From a checkpoint of a small transformer trained on Wikipedia: rotary positions.
Each number is 128 + 24 x the weight over its row's rms, rounded and kept within 0 to 255. Layers, rows and columns count from 0. Numbers have three digits each. The size before them is the row's rms in percent of the matrix's.

# up: layer 7 MLP up, 1024x256, rms 0.215, rows 360-386, columns 0-255
# down: layer 7 MLP down (transposed), 1024x256, rms 0.234, rows 360-386, columns 0-255
up360 098:142116132131115123166153120172110087119109105089101114112128139110138135096128094106130148134085127209103133131116124132125108121132100135118111187121144117138119141103135137186123084131105161115160131144104124110157110116104131139144116128065139115132143098118147131148141130153124151109119160136126124116129125139120150143129142140134123100145122122108158151098148131127077142150121132114095130155128144142146167171123093125124110122085084139148132144146112071128105121139108085153179087110132105121177145092113148127120174167138076118150166140137176103117136150159099114148134160182101150121063137094130119133153141102181126090085149140149148132089097134129161117085151125147134146171162119101074121167131153125131150131119109167120092099137141125118164100144118105
down360 094:139144108122135117103119166087137121165119133132122149166115111145075155162129115090152104088097122144143101129113157136109162097118129134095114169154112159147175091111138153079112110087165130142114183118081128139141168103110132119132113121104139154128112176140163141151148095135138137166133153103139108144138136126136190129142127172129121130137110144123121111104118165137126105151133082107134115125094147110134135150123124134137135111103131117139085104110134092157160144118110147171146107095123085142122092142171154088112149122111155142168132178125113125092175148154121137069125148103124109103090105137145136154107118130149111111084138118161123125128122127120121132133115105118140092145115090156131133107077117162153120150151100076165102141181084087087157108107132131
up361 097:093109162094107177104094126157150099144162103070151132139144100126120140127138146115136150150107185107132119173138088125110138103121144126103121095088136105157137077102118094172129134112114106138130136066133127134087153131146100124156114100131164141123118115122157128128130108106092121093138129132111122122110119127199093127131123165134058145142137098096112142118142112130129186146137127118143153057098141104133179152109132135152116097121174135126129122162120141134153113138145145146162116144144134141091127145138145141104163145090116154147153126168136108132114163140119087095123142110118144141104146143141131175115108117124164145142116126142179091094148074119116089143087147113115143135109157138131116174166093137127121124161110118145146149156132084135133125155118177
down361 096:141163108101096118123134140125110122120075151141113144148102082143125118098158148167136101147100125113137096106132146162167184109124109126140107128111158116145123103124098127139105103157121100103166119150113159124170133118124088110129163146108123122125129103142105141149105139115139175123118158115105166074161138151144091139106081107128108149120117139122134169145119136149077116113129101159137138110119177108111082180150111114133155092159155138126141111131166136106149145133143135145120098177132075100145142135111170128151104135095156167145101126143122126167140169118097139161114135130142131148132104129085148119122128062119080126145076109102096111068131097111127122112177096110115144151104103102116155121112167090140151139141128104100102170143113179153144139117132143
up362 097:142097139099091154111172117105126148158132087105083114130109130157104134136103093143139119167141144100128175135120108147158198135140160081112147156157115162165136110142102097131114154151127119127122109116081088138144117159116157154117104147150164124147161145132146070123133125129139158169141154137124132168109158121083142137130118129139135107085139100092134074121128095094166129149109143140120129140144111163145095117101139091136116136154167157127098139125158139122158144108125130082159110196166101158115140101095143149151098093127114126136147168107132120120126165104135121115132055126132116109135145154111114120154104126127149092113167125096113149148121118102124147144122177170094109119109088119116114160096144102091146092138102129100147161154158110133133132137113121
down362 102:128136085098089131100156107134151165139114105147111134159116123097162141138123133123127117158121123118093129130092120140144147049139093127134144190101128121133118115121106143168161118186088127115069162161123120111119111142124148157138129104111151079136112141119104108191157172116107124182124132160096081191093154117125083131141154098119107147134119126137090165163139115133127130094105124146092122087115114119156105125109124169123129137141145174121134092116112140110115138158123122143128089148130090127087120169178147105147107133132132124145105127131135104138117094104087152094118097110084116111139122166113131118153120138166117127137108124121154141141128149135103147099139114149149210144117097157143122099123119141099169125108149145136130159120112137102108125083114119
up363 101:134129121085107144147166138149129130140123107113160140092111141144095098167136114137159098152124157107125156107126074134170159132134167120106093076115101162130158107107094127129131105144099146141159160106151131107122152148132128165135147131103116157145120119107120134127131109146129149117151118121123106122137108145098119148126178103155143091114155094088110111183164134117119097167154105135090112113107154117139114169099113143110090149137103105170099173086186131113163104147188115090154143107139136127110106151073079109164138113125136174087117100131152130102107162128112144114145161121093090087154098140126105160100079135117156144116136076126138108145118153118113119101156177131162119121117142143112112104135135119107156084145131125138141125093126133137091164142121114
down363 097:080114109094113142089158138111137099089111131100140107074134086134124132126105116146124116135137129139167089135138120117189143184054131164160129136114156184135145104125137148091110081159172128146153116110143135109156161121140140148140146108155126139092160136146173055144102102124140128117103122159136118122120161122156187134085144112158145132117112152129150132157141148121177076123170108134150122166154090113124136079129110140137104147138130144144125122097143146140149138130109191125092181119142117153121161110141120128155131128123132135129143086138113109121106108159131117114120102191151140092171139105151157115162125112085104148121114096158111153115170090134125107127128119122139128171161114131133101111117128127129146131141161137153125154137120149120127101149141117
up364 100:112169096104133135160122151167175086146137113160117170103121124142109141146134155113142138157101103125105163137147120106108144072139136145112104162147106116108162116123122123137100118132167125161112134125121151133134147158122141113157111164117131110101186134108120119124089171103149141139122129123101095152132091152170120146111088117104158160101107131151111191179105153119152106114123152131122138114144099155133112137114168085122111131101149127097104180182130096085117157095125144113124120123151046181098113122141137182146118138101139097131146147154152153110123149165113153125120121180099175115147152154158131111138116135091130091115130131114150076134150139104141120178099141136107141125133147138131113121166115135132102103125127153098132107123143155114144172124116083
down364 100:163105107136166071103070142076092132144165138107109086140136160086086173118133130139184142116157129139164125117124174123113111127122142152129101147127102143139116121091112127152123125135099133129108131145123127125140153107125182140099147158159149097133137157089151052149143105111193110121130169184106142136128177140084123118109112173127108125111136126116147093115124107148122083134112178114148125127140140150117113135169131132122124108123118117133125134121139163083150140149134077122120177145133151110104128096162113119149151124099120084065141090092125150133149147144131136137114115112118100101176113146139132135139119120141147136131151128088121144131146126109127112115145156097158129133138112073161110143117161112102113111157151145144104131136119122169172121131139185
up365 108:147140119133112129148104132134130119142126148144095110115116146120203144126160142113126148153154096125107130121096103134088122127180143116107089123117106103134139111139125109118145122111108158138151106178149176075130097110129086118164156154127110083116139152084159143140158132139115136107157126105119116132173100107139141126151085077096086147128129126119137113119106127173138161139145109121145119130124104153119149149105137125116139138140109124092150150133134099113111100128120120130089141114167117093102167165134081140167165098065108122075168143140127132124132168130078116094094128119138155130158102135140116095107122195126169140115121103154076131169161106134129138143130133154174142129123133129085087152162140113094097121138161155079141138141161133097116130170133149
down365 108:098124098175122129112125139120136168106117126170111121134132100128123141106121131107158126126141115116168095132135129141091074093152128129081107151126098111113128111130103102145157138119111160112151100113110155138167194129178115138132128178116127133126138130143150109118141090108147125105158168156107162160134150108123037099148113146110163157145150142101141172148084131121122142129153134131166137125099118111133098146131145106146153127113163106118146143073141073104128118144086143120139155111089130125141133155157143163193127112155087172157103157144100124137141108120159133142129108136151115122110160117117137066156126155116072143108106146146121135162137128175143116145109155128118137113167147114118113079092098098162115159166134112112105126139146132127098134086133143
up366 103:137167127163143152130112142110119148131105158113127102125100144140127107124169102138082103155151119095107146162138118112136122101092131152099140134139129170119146138092149137142152111139137111135181174145104081112107118128140088142146122122093108128142139150125143122138152139106144128130127102110149106144127150103113133100136142149078139105144115139117102106143140115168112154109124129109148147125178147054096107142100155177110120132133095160145159120113170129090110132107133154134120155160122145137126128158134103148157135127089121123118119070152168141140105146120110089131118120110214127118194122168111140136118080086136142090091095069103110109120112113152129122158120087141125118116123156159206117100130131094125150111142138083118121150152099142123165130129172149
down366 096:171153115131144143126134135058146112156115157114158121133106099133120100141147088136131084149078122079124124108114090101124109165115155105151108150133143153114108066109164132121121124101130135090140139122132100121125169131132121141119153160121153131073132130125165129151130128149157111066145117094131128138151132155116149091140147142128170163107118159133136119111099162111149170144107101103095109134164144140125072146125086133107110143146110136104114105119130145123107153152109134151081138144097100101133141136143132124174093170142098169141137146114127152107134144119151113138131160082113142101141132082097162103135109133125161160109112130175164109157130115139117180104122118149121164174145123105125146115162077156128126114156144113157112137150110118062192159123134120
up367 098:131145158119140073116140102094099129123079169138119149129135196113121127123114149067129127152109153131122133117125145130162134102133118086104130137158110103108096149182133102111089094126109110127140139108166145094149127151162125135116134151134145145148107149105123190160128126141098109118102143149117136106099117120172137134105166099121131120145137112109147099123136126165168148101137162170131172134148105126075135136105142147098150092112102161167109173118156124136128127087137140127148114136133146118131101130140126089145100136112099174130133113134138123104127161114121139117137127099103159099121104132065112108109166137100113166154095128104201150077136147129137112140121131114069135069076148156126135124158135160153137091111130113100116120143101102165108128111099159
down367 096:090116162186121129155183145129113123116122127158153116166139112100085145064124127123169158128131111133088085119170143141122165151121148075094127136113108147112109129124127161099121150106167088092141148181123103149138116101083119121150110093140139082128123163174102116149090157158145121097156117082152154086102159144135107085175133143150097158097094100140116164111113113140129128111103163110141082151131130137104140130106175147140127113122153085110125148134163134165148104181164150132162107109137100135160127117118141108120156129107113136150115157148108117124112086149194122116173115110125151123142152105144146125126112144149124104123120108163107125135112123125128106100100160157142139102146112114133127126089124143147115132129112120156120163108107154147135131097088128
up368 103:118103143171117098112133095131157103160118132113110100117119107140130151110155154136164118180122150096117097169136144148156168116131140154126115102076129101132061120095082152154114102072108104124130141161110106127115114139143110159123183156135148098111180093130166119153153099118115143153156133116103124144082127143152119191189131102133100127105144097098159081101161098115142121127130134129146168121139150146141099119057105098128128161116153123114147147146118146154138162155116135141110158107151141135146153089094146134118121111138117101155117101102138131160144145101126116132143116150173102139134148100118114119161131105111107144159145098121125138162097167136127143149097145126140146157135126143130116112125128117119144110156140068126126114125093115210137133147111096
down368 113:094076151165138074148136147116117152128160119124159143159141123130156169137121136078105125095126136145091154092145117104156089116136104106120150152095136145168142088146089101172122136157089138124148105141113107133106126167125137146147114075131157153135166088114112146111090103117105080138136075122146157092148087102097107131139090145099111129149136159135146126115107141158193125148146131138157094129131120147109131087128132112141111099118094113108083163153092157139086125101121137147156110092114128146133115143158119134124135158140187081128104145124168109119137123108137116170131112163124134135119110133129134124151097085173099120144130137141122145150087132111116153107116163145176160132122107110128108180172109141122139119135117142122142125153101111136157132116193107
up369 093:128139094108132158051096110116126113137146106101123093112088087065143109096136136171131142158086169103096126109104147098110124141112151150144126102123143104155136132132080160170129156148136146172120156118087193091134122150135148107136093160111153143122110123090104128096144152117154122128103123123163132100151182087108128129137158124113120085137124114155141123099115175147108127079113125121139108148121120119129104091089112126086156155109146158099138145104125138141131113157149155149136140155152157157118146117108102129150130136101125117126155124151126113101115141140152122130136134137141094103176113118132100102147062149092117090125146151108160117164114143115136160139117171129147117105116154154098142100181097144109132077121116083113135143144112149162140097143134162
down369 089:114137125127168118145116143146127115181153149158113133169159163147118157165110106069117142096143176119108146130139124109117120132158159132126115100132153180127108166122137116129118123126120117122121086087111082146145115140100163129117139150122154197157153111185145118155146131088117119138110151181143109108147098105148167131118155065172119106097143111125140127131122184126099102100105105105146114141164147112115132101111156194129148129143131125127135141094102081129124122109142084117165131094104135076140154155102148142136119115124133137142112120141163168083125133129144122102141145157179153198137149119083131122135115146145144095142168163118091145119171136171120140110123110124124095130123113106131090158116106125104131108143133159103164111126124120123096116132119129
up370 098:117161112091160122121114101109171117117171100143115083127157104128163084159157117113106143144145173145115174157123105108133149116117115117122147148108106047128118137138157139149152114105163128126089122108142118079152173119153143151112116158151120143152112119129147170160124142123128087133151148108104169100138137086130181162138113088131150109128161118141099130132139141149120131167131108124143149114097082101074115136097151143103178140144161124128097152129139099144147079081107107133134125150147135143125111144097156121125164181103132099144124143154142089097094133120124118112131125108131111146128144138139136115139115078119106099113125122148087129142153124083133128130095128148066112097130121129136153146105150095151113084107117122116148137062087117100087146130102139
down370 096:120129095119167127129093110137135144119166080145126162152116150153115109137138163130104165137128095132148100133120097138101146112125133092100119139141118130127158114091151146130150098123091154171142147153120135099145123148159169158092132125089114104190130103136140139141100111147101117098168143138099064162110076148136139129149119097164085115141144129131120148097159108106137128157097131137105138114118090130127104116121140131115131140137162141111121104141132111163123103109099107111172101109158120114139125160183149124153125127217136155135151125129114165155119126142121124136143126136135121122121138089135143109153132186124107080114093128150135179148135081129131073129098200139094113113110128160102099097149107124191143132115116108137127105088101161138106120144113098
up371 099:151136146133075113105126126113106132103187151090151127135102101115137137153129118133147134113171126089146119105118124111128171083095106129191150139163120137078135175081139107094118122147137139124104133129094124110098133129147165104080117174195150121121134131178138132124131104141131123141124110136135095089138114123130156149083104115155165152162147105124101128131138124111144105125120125072167126115114123176153132122132109102117150104157157136147126156096123096132157126131143059177123122133126119122138094122135125130096088165168089162145140145107157138081133128128088100116100128135134131131149091146136124106132161148103140128120161105127137081135090152103149162128111121084100121135132204127133156114133111132140127158184138132116149135107135151118138125114160082
down371 104:117131148107123103162141115113142109152136118187144145113124138144092162109093110112124109140161130139110103098112137147155132106124111141136138104103089127098107150177097134106095106133114150133109110124137129086103122180105133159108150133145153104111179137134133136110130139143105094150093164117147118134156101098168078116117123100107106116131151136104069109141130169143104121141139105169100099130184147138164184147120111153131133165096141149086130127144095153106118134105153156196106111064132126118132142162118185211151149156176106109143113106130148107094133119162101147132159118143127131150101078100150139117129138129183140118152130124145161133155087107110124112095076162119117111113155153123151131121111116154124120135117113133113137152114133137135154131145119129
up372 096:153138114095069151129152137134141097122141137123112124146124144125131105096168104100088070114181137114179142081161156089138126105147089083146150114153147143120142127130167136152135100114111129117128079103123156130116179128131145159164131123117088156135131133148151100125119130133150115135127109123123126151138085134145078127087145138136126111135152188135135110158129138139131111158128105119095119129120126158124120114105119141166150192139111127146131114100102137125080167112161074135091129078145118160151075153073121135149113134143089126090128139144168075119127133164146139133117108129102093170131120118142152131127118137105141162132161101171129111120138141167130150144135111161117122098134121109117124164116119152116175102093201147122109122117163154127156132160146135
down372 095:127117172115104107131097149111116140134169118108127105129057104121103110151141137101139098140133136130147147106117134118103128159172150145114099165157096109106162124149085149151154097137143168110105156103123121118066092176123161135104157153112094089106126096151139078135154142155131153137157117117113107130105123134113111106194124120126155112129103126085100145103136107167149142142195184131144114102175097135130147117126108093137125136085131130170138161141133060119121108113090125128151118128141133101119117118166131168102123117120129145099156093116136155122113139122092133104106117128148113118112105096167148097085115088130143077173118118150120165152120146167115128108112154125131090133121144122171139116141105163174144150146121092128090124150153121120114136132115113
up373 097:148136141118058157163153129141148160156129131132113148159110168101140110157117155082138118148113094139127119122127131082184168098136151147156081142107132176148111166149128116152107135105089119119073183107107121168136114119092103148127113135116118136115124124164092131118127131104148129154150136105140179124081154110130122145113141113135123164111137122115158149162142121139134103079138157161185158101139110107126083134153136086134157137142103154119111126136092112153142106107165114157116127139103106135168120099107152139105102137133121114113162104130121142126111139120134159129129162125148111131096134130122155141118176082137170149131167123123162087090125161111148163129150141095128096153125171121106074125115152127152128127148208116109134154101164133164112112131145112
down373 094:119133153135104151120145118112068130131167130111167089117106148104145053117127161139156115150090116109140161172120158128108131071115141166147091135134115084116106105133169153125132124109101154112115160144114116183116108149150113125165113143167155133114147147117150171154102091109129101146104137095168143141163106141108102161091126145143114125158102137124130129146149138100130168140149090173111101140100104118144153151123109134103194161143109160114137115117164151128153100137107171161124155118120134138120140120121102112121108127138146094148114126112134195111097128125150100123138173136134163106097125097092149111147114138130173131100147151144140073155157134117152112125114110136151138141117116100161100114128082142157073122126159125160136114130097134093122129180111130
up374 092:140139138127159138127159115139152076095129098157170110119104111138122096153107169173130137166089119085098114198093094116145129155158122114148150156169169113112111140099153120111134104135158120119154120190077156142157142168159141165183120128110165110116144101168128113146149098114139114119127166109129154147161133090116129110128102133111119162100114126113131093130094177147115122095145121117138142140141149111146176123109161130148137124106136143143116105225163127151149105135124133107137122124131152133128133114156141107150148140114135125130111080117117126140103119096116145097115135118138146124106131113143122106119135157131118069114135121133108124081091151132116140130174113107136142150169147098151142099124161142116141132081132124090119193140116160102167135158105145
down374 087:126090108123106140113126137135113109117127116114113128119134147092112149114164136151144127127119134163144152106180141125157152146125135121162125120168071096137129102160134123143105099089146153095110155104173134147110116133143106166093162115146095136142116128130134163137130172101160168107106153151124155112098131101108102170153149165120122126153163136144110168107164095133092135158123110112118068120109160143109093109135110114086150151162150121122114106156069144137128138154151127157126139114128120127136182136135113110145087087100086137141110090162147096090115125120156173107131144149118148149141129151114174135170137091117099126123171175116122129168138096118171104186118083129114101156099127144113106126132089143117098149149172131140140141155107068130129112125156154
up375 095:140173112132076096110127130135125101177126145123124134113131130132075124172155124140131130111106124152121174141130163161106172122173135105124125113157160153127130108155120147123166162130155213145137140126050165103179139107097116185142161138157135149124134105118140155105138173148111129148137132140101099162105135143096124141137093166117143127140118141124134075160119147095158142175152136153131120113111122101135130115155126122121151131090132111133126130100111131147108111124159105150115133151135142102109133097105079131174111178130121173124158104178141128115111102129106134113144119101104139176109130104110145134135096128132136154112167110118180123190135127076110119107135116124115146112191132111143126155116137125148096107125148124118127069121126150143092125122104130
down375 097:135112145159132117161144149100113126134121144102163120161160157162141133152130110161142140115103153136165096113120101154087152134149119119114112089081104115155108119118126126130171124126172124105132120119107122112108105174090123111112081169120163104128088145135083137114132080155144091088136127151113114103147100077154141167128147129165122117155160111153109156111130094134121115151120138141077109153125120118103145097113079166146084097107121134135112116120082176150115113128140142112150119104115141150123166158110175090158120141132118117135098113108092091123163147119109120109091097092154112178115121152085090136147083160125127133177117148125120092134092138147128099118143134149105170175147099136093117103135123090092173147128145150126124121108142141162126093117123096
up376 095:121130106138145125180095152124151116126129153142086115124115121112053100113109125129122132067127172119107098144109121092132113138112101097138098097117141109129126175098143181063107153143135142122159133114123106105121131116097124142097173105120146119123142127123143117108125114128115141113155122124108123137150165121131166154197149118146127175111197112162087112158110089117152161109081131122128125192174153121168117112146158121158129101115128145086131172127127136169126133113114097187111114135115141135107139097089133153163135114106137150125098153169113136154142090140142104123139147099158120116147133115094149086146130145129103147119149134201119128093155146167092136124132109097169131120135138160106130122148104137146121129137114167126119120111129123117094110152098116
down376 098:135138136147143120125123138141116153140100149086141160075120140156146147143170089128118123147134123129101096123118122132141143107130122171129115136125125113103092148108110182147126136147103185099127164088111116136146077171145156123116082121105153079088154144114145112091113188099137146154134143140102100136131143112112112111151141104139113118097151157154166149123064141107163131140122112161165115113118131123135169163136128171130100089064136120188146095131129105102153077142128146155140127096110138115077115115107156135152130135123142126110182084159123110101107162182126157150143132104165109125110112096141099143122119141104150113125139101153126189108139140114147125109116146086135094124113107134140133121114095173159107121129162126120099104177106112127110137114118137
up377 101:126158175136094105147186122137164101150175084118108095130135139119147208141143113101156097102150125093124124121124148148142101133118127131142089164039141173141106132114144098111107156117115118134115082124130138101138106101086125134092108121136146185105134120110133151138082101140108149101129122106118118105169148144150141111144097124088137103146170133119128120114159128154105130130132126121101157119144153146149106120138149088164112054142144139089097151140154104123122159110160121106167098121100111151135112147139153144111140166113142138132135149168128092110160122149107117106110093141097110135108144128098138116141125100121136112112142109138160168075154176120143167155126124075162108084121100122118132138114149144139147136152149123139175134136132113132154139159106142
down377 104:151113153088112144122157127109127070111122113088110115101104138182129104143150145162104130147142139145170143117112162142108110175081085123147143175151137146125103169124102101113132130117087110147143128155130109119095134124128144094146135117156101157139135161136123102098110130111141107104100132122130096127109160132122138160129107156125149113123142107186118092117078117117099106077130146106125152108154060160140134119144138131133111111150157135175144069120166130124139172127119103099135143123082141171143115150114117110137130109127119121127154133125123124127145126139152120144086127130164134175133099148154124181136092121165117174144143165121128174134144173120186103165103154078118132114113093159129118118086130089135141125149134095109141123136161138107164146067110126
up378 097:147137142149131099144135117136160134137116124162129132115139136124072126134135109123150193131146132106184129176143141114202106131142156083089129097137143107135121107119083118190130111143146146146111097120159118132131098169101136137096078102090144108119126127130137150139115151122121113133132126090149125094152120117133088105101121154111114113122145126111113143117162165153088088126097111132142137101141142120133165152144106144105100142111049145109112117112110124138142149140124149114092139142179144109117112164144130137136108165166100126139170135114177158117145103095147165079138134111142095090141152182125122082144167086135155129108115129134137122154111109053145129169135128144138158131099096110080155102112135113134127107134098098140133106133125128118102170110099130
down378 105:103155106139112118140121126140126154166141164120124125153088160109108152146151080134082133151121179129151120141143141154132145111107108124108127142149107107153109122166167133138108134145130148147174147149158095079102104149112103124135150100132121179142093144089162110165111118118129124094138099112132101103131139141137140102158118110129153105115123182125179129155086096165132093137108129147146123140158077146105132070110142094131173139129100136105130109147124118115108112156139147119105111149141111110102122164114099134119111098130103099114104151084159120111099096125133149093120094142163186140131109083129115163132116136158130093123127122167120116159099119103105120106158142176122154156128078183117139154152147118169150168122155129106145116129092099155175132103078107
up379 097:144109129100114129159134105139143099109143100104105109163092125119127120141128127170115132091140151111178147118140129153098170103119102106168173119129160133144141116106159132146121108167141139104133149131117120150167152134121111132130162097134111106180115129117162153124163132120128151107138142139097073117125179135167106111153124140097142132115160100095127137131147124153112109104159154133117157111129118144125070144131139104101157157124094126115140106128131167092110166162139157125131152127148126169143117136152131149126090092114128130144146166086074139128151131156131078100114069094146062132167090113137123165121118098116080135145148159164096114144122132163131111172122131099109114157135114180088159104108156131133114118126172099126151095150161157141143103160114075
down379 099:125094130169116092154170111118137149156129136154142102147115165096105126145165159129141147115159169137164146114118139089150127150112119102091132129139136172129121114110132119119129156145093120117103120099121142147098145107089171132133127108115115093082097161108122088146126130135110113145118112111104122092142098139142189179085142140124108166119109142070102111118173134125142129138127125160085092069148142144125129116110138118134131129137146146100102157114127109141159080158131134151133118095092155109134111135101100147089125102171143122136114168165129118103164133123136101085087107118138114108105104169154152103148150186112146177098139106149107125150153151126128129151185127125132105153104150159138090135122099110163148118124116132179132113119139116154181068134153128
up380 105:126118140144101093127132163115155141145148095142156149098090157124122118150142076089106202157119105134180126084124128157121109115114137113130067151088125142170174167130144084136166133102133152161141132133134138077117101129103098136120145105145145111147152127124146114134147121120112133118161134141121123135127110118100141162139127106111158124183139108177136131100159172108133080132131132126138111162149123089127120132136111166153150141134093112122145122151090120119109153090123099136141109115127102148147127124133139116113066137128150106104154107158132111093140145150133178100124162127077096133142138134053153125127140127108115113121119114143108144140153159139106121120087119121113149063122169144127167158119099079171121140129138128107085156090144145096078116143125135
down380 099:121115099149138160124115110143162131146120093103110091138095124129181130137103107115094200181128114166151138100134141129138119168140153138070104116103170127085152124146114122092151099073122134146096073146109155141099105142123145128106148122151121083128150147082155169134126119144154151160158112159094127154106154174170061091101137136097142106122124123112150155120110158124149152172114116080157128119084129136151109131142145126151140130143156100135098096141125166150093102104088154116105144149095087145131149163174132165127146120117124100101121141146117113116167158100151155135117106129152132166131151136133173126152132130130090103147105144142143123136137134117160150142147131128133114118153134142148171115113142120151082117155119141128132145123099125144154123148178136
up381 101:127171146143163121123097121127132089148113122091149111124133115151121165108110073106114112133124099140135142128143109159105124103174117174123136136113146140105175133175172126126128114111094172116103145077111148151139136142107084173120130138154135132167154144113136099128129091178123127131113134113111124130119124142157149123156134112110139116148148135078110085151129155118130127104119133163105171148134114134120131104138119153129120143167130126180122086131150145134121149109157116138085117098132156144104136111107088108174130136151110147143167136172086120141104121124101135128114116177155156152113088120160095140068143120147116180082103080156157125127136108116117096129157144175160157134118140158176115120104143073078123144148108106131124112144119165156063144153122116
down381 100:148100134093151092117115172134132145082161139165117164145145145179130091043118110100108134112101144117136089099159087149145099109116123151148148106095138137112132131112124139143126105115107102089128130144130118097121148126114135137126120125125108119135177101130127085134104123099142119146100158129079136140086110084162088087114105146139110113094117120137095115141164124149149161119106139142136129146121139119164144110103123120103132075123155099125157097153146081139119082095156093155142088131145104150151135137129140169126129148105157148162110097127087121106074137151122117125126149119103082148123093100145110144149101127098121202139069125160140119130138090126132107115122149150125156102135143168139169115118101165153136117145094141120103126137119110172103148125141086
up382 100:171104166142126137133160139113141132174148134117096144093128113113117093133154133144161096153161113167091140154177123061124089107068122137137120114116134128062126110156108135101179066121131104097126171132143179130135122135146115151152144136103129126147133118144095169129127144109114118111147134115076141130132145129156102151098126112082121137105108098102102100129116132144137160159118122158126101086115133159118115123113123120171129125151134107086108129126118152162097124090107077126130154115170136135093153098096166113138117127163137120121131132136099113122119122130100128135145139113125124164091070114150128177097163121124159145156093146142125138133113106111099157114113086145081126147146137117119139164095156132155126096117168168149112163100094111141116099114089096
down382 098:169074158105153100165118110162130184114122101098093143118135138156117122105120114118131145121108109093112118142138139153123192115112134121144131112063104113126134147116077142144133125133129110150144116148122165119162100102125116113168106153133086114087179153099171097115156165114137104140159128147098131130166164140136135129171127126123127144095132136119154105135137085135093164141102097128117096141092131152143120154140155142189141114127148121152122177120142154120130119064182102121129117100130151124105102113125143180095168117086110157109108116105115157099109165106164115129126132133105098119170141125118127158151137138117100149142139139127151141144179130146123125135113133152163119127147152125103105162108105117174184102118173173158143133120098129110120110143150162
up383 097:161121127143138102114168076116146149117098124147128090145143136054105145114085125143118167164114100198133124168142141134109116094118128142101105125137141154141150138103087145159127130175144152087110153126126144176150118127117150174163149138127129112157161114168109156141063100147103098140101104101115147135134113127158125167156128122117133184145119080159125147160149129109145088112119068144106122131111159137139129097107151092107094128122140157123114143166139107119129089151116115145151124084117136079127119127129126143149165150120114150145161090099123150139111093097122142058130152128163118108137114096115130116152131185123083133131090117133125146161065148147123104152133105111167123125133128112135144152147137135137153141089151122146118118144129117111125158104131121
down383 094:144146140178123170134063101115151102137121107128121122143139109125136174174089171119107099142100127129107154116095105167123145148134160106173089138178192089122096155115159111112165108146131163170106096116116147148165152136131082130154125134133099106116142108120130087108169139108115129162142099094113152114080095124139127121079124144165119143156146133142124118125114140129130107098115129120107136116124108118162128141064116122175116116141126103131150134092117076147116101114163111071120134155160144131136110110155114131111145126131140135115125128102089127125131103158102101127175149117132163134084144137157121086116141128120134124139124145112136146146132129145126141138089119132167123140137113108166110128046114134106148104118125142114143086183143102134079085100112132
up384 098:160132102124068112152100074118160161123149142166137156105139134111124131132143151144147110130153098121084119126108163138171153146094129098089116095152129144133081117149144097151124096130102140125151099099075120195135111143169144131133091116120116162155119122117168128165159107114125108163121177157135100116083109101148147128082125154143128111169157110153125162108133127125132125145125129124135114099123124142161127152081124117109118120130134126154108130063122106098138105161085124140138085168148120063145095097151141121137099126136143132115110124168174147122129113175149140119097109099104132138124165105129141098118118101110107169095119120178128137079128133131139133148151153164146157100130124111135095134105140111145125136113184100086143157120111147117140146103169125
down384 099:172127105132100112084094111167146096113114129122174121127110121116156152083136127127112153116139171073107123129105101167132147112102113136131132160111103060142166107149149145128134112118099140175157139150142076151156101099104139117106091140099134104128114148129104128114143121136095074122162103139128121127130091141134110128153096126152132159113113135179096122104170088110131179117168128134128155107137076194115169126115175137105135124123152122180130146133110095154100125142140147140103099153147116104159145122127101120093160127115136104136097103127122130153100116101178057149101100125122154131134136124128084127110119121105143127146151095115138097112136067111139151152143089123142115134184124120121096137098140136153141099146147170133126156113124134106121128109138156
up385 095:103100124120107140142147125154128097148149102142127142131144159133115115086054123146185165140133095128099144124097147118124095078135142082114138137165140140158129127190151114117142116146123141126177118120136088106118103093136119155105136121154116134121118155143115073156141125133157112143119092137155119129118097158107137127121148095114087107152100138150150118117107105104122132122109103143125131071113154137137151112065170131114088115107106133129145144136170116127139112137148151130124091094150142097087109128107137148139123134137155137115165118088144154140148121167194115156113122123132136084110092183121173122150114126135130118093109148082189072184134145137089167123134134117119131129150120118102166122123144098164119116160186134155150168135121124148116121101119134
down385 101:121126082109142124181122131112168115165134092139162088155130151133142165113127151152112117126136148102154173164120108133157123135148136118111118157101085148152126093121123153171150119142089164137110092104136134102142119145132165143163157161148169151163108165092109145109121120125153107141098139120109141170134113143073090112144138147157116177110152094067149171157140128138146137127108108138123141123099088143141106114156127070159157190136110093148127155115118140109150130095150151068154105105130141122126128132142139106129107111111138107167104153129082143165126086170161143162127154138145054130134115098105118116141140135110160146171139110112161168092118101093167110128119174147135140121137144110123110112148152124157122139113115120135141133123117126155135138122136105
up386 092:156048066109115104170165076076128109102125124099154099135126126115142118141091107122126140118150121090148137158149191125120131147111100130115121082129134096131170098135138134090110102148131117125139129091138102152149116159094140124155116121090114064151152123142120132123133125095123131141104174111131119138113128137123125165135141111147141124112125106117141144115119125164126121126088131116193150130062121143153119127116147167092127147122129154147087169121147128104170142160130134166177125127119144116136120150099112099143104142085099098106105135114100110157174130115080157125094081167142174128134123119159131126116146129101106098154106118084138145110148121158159159175124106124131123122129145167159161149116136149182137125100118092156133131128140140153128099118115142
down386 093:126138122141151116146089140155106144129102143151082113162108146133097094132142114138136138165143133170167128116121113138163135149149135071130126148136136140137108146076172098170128096165126130164155099110140146121143137132144142132133131103124111117121141125107131173133105146153123129160145122077126091084152137109143122050153126115128146159134102159163116094120188130130130109119126112124141117130154130138143119133103158062118168100089138143107120113145140158145134139143133118113092091090105095145145101150132114144143110098169155084123170110143155146099083171110118115138138101104107112094135121097117122146116103094150135135131128160188122119146117139117128102102134086136157090132165130118123130123086109108132082096096144193111166111118181131127105069127140134